Part of a small language model's weights: width 192, attention and MLP in parallel.
Each number is 128 + 24 x the weight over its row's rms, rounded and kept within 0 to 255. Layers, rows and columns count from 0. The size above them is the row's rms in percent of the matrix's.

# layer 10 attention value, 192x192, rms 0.169, rows 73-81, columns 0-191
size [ 83  86  77  77  85  80  87  87  87]
[[149 115  73 137 147 106 173 116 169 145 116 119 111 112 142  96 135 154 129 148 148  86 115 122 123 113 100 117 172 136 173 142  97 157 164  92 150 120 114 131 125  89 136 128 145 129 147 106 123 137 138 161 169 146 135  87 144  88  91 103 145  99  80 149 143 153 192 105 147 128 202 135 133 132 130 129  98 133 115 106 128 121 105 128  78 144 137 130  99 135 112 101 143 148 135 100  93  98 175 163 118 142 118  93 115 116 104 105  87 106 140 135 115 152 173 134 137 122 121 122 143 116 139 124 136 122 179 103  71 127 148  88 137 114 109 157 100 120 117 160 161 100 153 111 115 146 114 193 121 140 109 141  99 132 150 125 114  91 142 140 127  95 135 167 149  96 119 147 126 151 112 159 131 128 131 116 172 131 157 115 111 119 131 138 141 142 129 165 147 138 126 109]
 [151 139 103 152 137 133 139 119 112 158 132 149 164 133 138 155 124 101  76 130 112 107 190 129 118 121 133 155 146  97 164 111 127 114 110  93 137  83  77 136 111  90 145 118 138 126 111 128 119 152  85 100 132 130 122 144 143 141 116 142 124 141 108 122  73 150  94 101  75 144 149 133 130  81 122 104 109 154 151 103 176 108 120 117 159 150 118 125 126  91 133 180 146  89 159 131 133 127 163 122 143 107 140 132  98 156 128 120 121 103 117 107 112 120 157 119  81 142 128 159  91 122  97 139  81 114 152 112 120 140 128 123 163 143 100 142 151  99 145 125 143 186 135 108 150 119 128 120 178 129 103  92 134 130 155 138  97  98 124 112 127 184 142 130 121  88 128 107 162 126 116 116 107 127 118 159 113 137 155 126  46 110  92 110 154 125 152 113 118 138 132 176]
 [157 151 102 143 103 121 160 120 187  93 111 114 117 122 163 158 164 141 127 131 137 123 173 134 127 116 113 134 167 124 117 109  92  90 127  90 138 110 133 150  98 118 124 163 100 159 145 117 121  99 128  93 107 128 112 174 114  95 122 103 168 158 127  96 129 134 133 110 140  80 115 180  80 152 101 159  94 153 127 118  93 141 111 132 152 100 147 119 150 145 118  99 102 125 127 119 112  94 126 134 120 128  80  83 174 146 134 156 109 125 109  92 111 108 160 121 110 121 124 151 100  97 166 153 117 141 103 128 151 164 140 157 121 119  84 128 149 149 114 152 127 106 135 143 150  79 155 141 148 152 127 134 134 157 127 145 136 137 122 148 111 127 106 129 146 143 149 157 134 118 170 115 106  91 141  82 119 118 193 163 124 138 166 124 157 112 126  85 176 122 156 109]
 [114 130  86 124 161 148  67 123 109 178 118 110 116 140 118 142  79 146 108 142 120 137 140  79 124 134 115 154 158 171 117 171 155 160 122 129 151  93 149 103 124 119  91 131 149 143 146 123 137 127 190 138 128 160 119 132 125 146 112 147  96 113  99 147 135 153 142 133 152 124 100 141 112 192 112 114 128 131  86 152 148 108 107 143 107 136  99 142 120 125 136 150 102 140 134 155 132  84 121 114 156 134 146 135 151 149 166 130 156 197 114 145 111 150 144 124 107 159 107 140 148 135 150 161 150 100 149 134 145 143 104 138 112 119 127 138  74 111 146 115  58 117 113  91  95 141 166 112 137 119 117 156 131 153 130 154 143 103 151 132 168 160 100 109 155 118 126 113 110 124 110 127 125  99 112 148  90 114 158  76 116 108 123 110 177 106  76 122 145 102 112 131]
 [155 136 127 118 133 150 143  98 123 127 100 134 142 155 145  90  98 126 106 138 106 116 115 139 117 116 105 131 147 134  99 155 126 160 112 133 112 144 122 139 111 144 121  77 168 121 134  95 151  71 117 127  94 117 118 141 103 140 119 131 130 167  79  99 144 132  79 146 154 118 140  81 129 111 100 140 126 137 130 158 141 134 108 117 102 113 111 117 126  79 114  88  87  94 136 182 138 128 168 140 142 101 132 157 115 109 122 149 103 138 119 137 138 128 113  91 115 165 121 134 111 150 119 112 135 160 148  72 145 114 142 123 166 172 148 147 165 178 164 163  88 130 122 136 167 127 117 149 109  57 111 104 167 128 160 175 132 137 116 110 149 154 124 149 152 145 140  99 139 152 115  87  96 172  89 149 142 131 151 135 146 145  98 127  86 111 128 108 123 110 175 151]
 [145 181 125  99 155 125 103 151 103 107 137 134 131 126 110 167 132 149 118 130 126 124  93 150 140 114 148 121 122 126 169  66 164  95 117 135 158  93 131  99 126 139 136 154 134 114  97 158  99 145 105 143 149 103 108 143 127 133 170 169 123 122 115 143 113 156  99 109 111 109 186 132  68 115 147 118 130 129 121 136 143 140 100 164 144 158 136 130 114 131 133  98 101 138 158 115 130 124 136 128 128 179 159 133 106 146 163 132  96  70 143 143 108 189 103 139  84 156 116  84 142 156 128 152 142 168 133 150 162 104 147 171 107 117 114 107 133 142 160 113 125 135 100 101 128 112 154  98 148 162  95 167 106  96 156 125 142 109 105 145  85 163 137 158 120 157 153 156 104 119 123 127 134 122 148 120  96  93 122 132 134 147 140 126  90 104 131  77  95 141  90 140]
 [ 61 110 137 113 108 101 157 140 101 120 134 129 150 143  99 159 133 137 142  72 108 116 162 112 120 138 137 109 113 130 197 154 157 137 172 138 156  95 140 123  82 122 170  82 108 136 150 150 147 116 101 126 149 126 164 143 131 160 134 128 110 174 187 148 157 133 151 155 123 125 117  88 127 138  79  77 113 148 158 158  97 117 124 144 149 130 128 107  90 109 101 181 131 136 119 133 151 114 104  91 126 123 126 132 172 129 135 132 124  57 112 164 118 138 125 144 129 152 128 135 139 116 121 115 117 124 119 121 172 126 144 141 116 105 156 114 132 100 145 149 117 130 134  89 183 158 123 154 118 160 149 110 149 109 124 107  75 138 108 101 113 115 149 162 104 126 115 100 135 143 131 118 150 135 146 162 157 176 120 103 111 104 111 130  92 109 139 124 142 100 126 129]
 [133 177 116 139  92 130 168 137 118 137 107 136 122 135 128  91 117 107 144 148 161 113 152 114 150 103 155  90 164 175 112 151 153 150  69 121 124  92 186 164 138 134 118 113 131 121 151 159 161 111 114 142  92 155 139 157 115 113 138 105 106 137  63 112 138 141 123 136 147 134 129 119 101 120 127 132  86 130 163 118 191 145 139 146 122 131 144 167 157 135 172 144 152 158 152 137 108 141 150 127 107 142 130 147  82 102 175 126 114 106 112  97 123 114 172 109 109 115  71 131 133  99 161 135 118 128 117 104 131 116 158 133 110 142 104 112 157 164 122  74  94 147 101 123 121 129 128  80  99 138 139 106 166  92 142 125 120 148 128 152 147 134 152  81 163 118 113 138 117 120 145 140 127 175 132 126 160 107 162 142 128 138 121 129  97  97 101 147 140 167 151 106]
 [142 146 149 152 113 107 167  97  87 126 152 176 145 115 103 146 106 129 142 146 143 104 149 190 136 111 197  93 148 122 130 138 110 108 103 103 160  84 131 153 120 132 129 100 109 169 125 143 150 140 182 171 105  91  98 130 130 131 144 109 154 115 121 138 163 143 144  97 145 126 132 148  91 185 131  96 148 126 141 137 103 143 116 104 172  93  95 160 180 105 144 114 137 111 122 129 153 148 118 135  95  86 156 132 117 117 136  88 116 103 118 128 114 129 157 121 157 120 144  96 144  86 114  80 113 130 127 136 155 156 115 146 143 160 104  90  97 119 125 155 142 152 120 103 107 120 133 148 143 127 109 119 128 133 137 170 130  94  87 197 112 138 150 131 115 143  99 115 127 143 121 141 122 130 102 145 100 158 132 136 125 118 105 150 117 107 116  72 107 120  91 138]]
# layer 10 attention output (transposed), 192x192, rms 0.146, rows 73-80, columns 0-191
size [ 92  90  82  86  89  88  94  92]
[[102  92 201 127  90 135 109 120 137  88 156 112  88 154  94 138  84  95 122 128 133 104 111 144  69 145 177 133 176  86 135 123 119 111 135 111 139 118 141 138 102 177 173 155 178 166 144 111 131 123 121 145 145 122 151 129 168  78 131 145 173 156 107 111 139 116 115 145 143 136 106 119 193 133 100 131 141 154 131 141 111 128 124  86 140 139 117 121 132 102 121 129 108 119 147 120 116 150 138 131 120 162 136 134 103 100 169 124 141 139 118 101 164 130 155 138 135 142  92  98 124 172 155 148  77 145 140 132 156 139 122 126 149 103 122 112  98 126 167 108 141 158 110 117 174 131  87  70 126 127 122 118 107 102 112 175 131  83 160 103 114 127  98 117 107 156 137 143 128  97 160 147 118  96 148 129 149 126 139 147 102 145 118 112 112 126 133 138 147 113 123 149]
 [144 157 137 134 136 182 159 120 121 150 107 104 149  98 106 120 103 140 131 118 127 139 100 111 141 147 112 146 120 132 149 119 164 114 146 137  98 107  99  92 133 131 126 159 101 123 127  86 136 167 123 126 113  94 108 111 111 121 149 139 130 175 140  64 104 143 106 126  93 124 122 109 164 183 125 127  88 130 137  72 148 114 117 154  87 138 100 121 180 112 123 153 119 124 151 127 144 149 149 126  93 199 127 139 137 141  95  87  91 111 123 114 138 159  90 173 122 144 158 104 131 107 169 101 140 115 139 144 111  94 163 141 183 144 105 119 150 145 130 131 108 128 130 117 125 176 103 131 148 125 117 151 144 139 133 142 139 159 118  94 113  98  95 118 134 123 136 110 159  70 162 144 106 133 100 142 126 179  68 116 158 122 149 101 133 144 120 125 147 126  89 122]
 [159 107 132 121 120 119 104 159 122  86 167 135  88 118 176 115 112 138 175 119 135 131 165 122 113 153 121 109  85 121 109 155 101 114 136  89 163 147 135 105 124 124  98 159 143 159 157 120 162 168 134 174 138 134 131 140 109 113 156 136  93 139 109 111 122 146 118 137 127 143  87 146  91 138 142 118 131 111 132 130 113 147 120 168 137 139 113 118 144 142  76 163 119 181 147  81 120 158 208  74 116 114 136 105 113 111 169 127 112  90  90 133 131 113 149 119 139 114 127 202  82 128 136 133 165 113 153 121 151 141 140 126 136 172 155 158 140 150 147 129 116 121  93 104 161 159 134 136 146 123  95 110 160 150 116 119 120 146 123 116 122 124 147 161 142 135 163 107 173 117 124 124 137 157 141 128 117 146 136 133 114 131  98  78 105 112 162 143 100 112 162 138]
 [119 113 140 139 164 148 154 124 124 147 150 157 153 145 138 151 144 129 138 126 123 124 163 119  65 145 121 153 122 134  96 125 131 122 132 117 129 124 119  72  84 103 124 128 155  82 119 155 134 105 103  97 116 125 130 116 143 149  97 132 181 144 120 149 139 130  90 120 132 105 103 132 125 135 140 134 123 155 132 188 124 105 126 130 130 117 138 128 168 116 129 133 114 154 125 183 105 111 118 122 104 143 114 145 133 139  83 159  80 121 159  93 117 103 158 109 134 137 162 144 142  99 171 104 132 118 136 111 113  78 149  81 153 178 152 140 137 128 157 135 129 133 146 170 137 120 156 159 136 146 135 169 126  90 187 139 156 110 177 100 115  96 116 165 149 181 152 100  78 130 145 116 103 133 154  99 167  71 138 119  91 127 125  88 104 160 125 127 127 136 115 129]
 [117 140 133 158 115 104 124 123 166 160 140 130 116  91 118 137 128 103 148 147 161 101 154 116 104 139 146 100 112 169 142 145 137 159 126 146 125 157  97  84 161  91 180 110 117 134 143  93 110 165 136  95 122 186 131  94 134 160 111 116 118 150 109 133 126 142 151  82 103 108 133 143 121 147  78 131 145 123 120  99 129 105 114 134 178 113 132 129 123  73 131 145 136 129 110 146 147 129 150 122 124 147 135 139 142 171 126 115  72 111 153 123 157 189 128 142 107 149 129 118 167 116 120 145  94 117 135 123 153 127 121 189 113  99 144 153 138 164  98  99 137  97  95  92 126 120 128 155 118 112 146 155  87 108  38 125 124 107 138 117  86 103 161 140 122 139 124 152  97  97 114 120 184 123 108  99 147 156 147 111 112 141 163 118 121 134 125 111 131 143 144 117]
 [129 129 124  99 110 127 137 149 152 136 129  82 116  88 115 132 113 153 115 161 163 137 149  94 165 144 145 183 151 122 122  85 114 164 149 160 144 132 116 123 156 121 144 168 115  99 126 178 120 166 128 120  94 119 147 127  73 110 124 132 105 101 184 110 138 175 149 101 166 122 117  65 144 158 111 133 180 134 125 103 115 141 153 103 117 125 124 102 112 159  88 121 140 135 126 168 153 116 116 134 125  89  75 118 124 125 118 152 143  92 104 123 103  94 157 148 141 124 120 135 163 129  98 101 168 150 151 123 112 123 143 126 127 149 148 107 140  88  97 117 129 110 125 121 160 151 150 119 134 117 142 126 140 152 173 138  99 149 163 118 159 138 132 100 127 197 123  90  91 133 119 130 134  93 137 132 122 153  96 140 101 114  77 127 124 135 165 133 129 148  85 125]
 [151 164 168 136 151 125 139 133 150 127 133 122 142  97 103  81 157 128 128 143 151 189 141 148 165 173  75 120  97 137 125 110 114 120  99 125 127 143 111 141 124 104 103 122  96 128 154 122 126 118 168 119 142 121 114 113 129 123  98 151 133 161 125 127 116 139 110 153 163 125 169 155 154 132 137 131 120 168 102 102 192 117 160 123 102 148 117 136  90 102 102 138 137 167 122 130 177 146 140 118 117  96 136 119 163 131 126 151 179 160 136 169 110 131 127 190  88 136 118 193 122 146 150 147 105 158 129 134 100 103 102 195 139 145 115 131 121 123 124  99 139 135 141 123 131 116  93 150  88 162 146 150 115 138 155 133 137 121 138 126 175 122  86 147 140 136 123 108 131 126 147 165 149 163 133 153 156 134 128 134  76 110 145 143 108 150 103  94 131 146 157  83]
 [150  52 130 137  97 114 131 116 139 112 129 106 132 109  89 164 124 122 150 143 139 110 110 167  89 165 169  85 101 110  91  80 140 134 175 129 137 146 121 119 131 135 120 124 109 163 107  98 124 151 145 110 122  84 103 136 121 133 134 124 115 119 141 128 141 148 105  96 121 163 134 126 103 120 138 166 114  98 108 146 101 154 151 116 162 122 129 137 114 138 168 126 139 114 106  95 133  90  93 130  67 157 158 109 136 206 119 102 151 110 134 132 152 133  79 131 113 100 128 111 141 133  90 120 140 132 109 139 121  98 113 119 173 114 122 115 143 115 133 122 133 114 112 166 115 172 124 184 125 109 133 121 136 164 135 102 119 114 144 132 115 107 124 162  93 173 139  98  96 118 104 111 158 145 160 132 162 103 128 101  96 152 102 119 117 145 143 149  89  91  75 110]]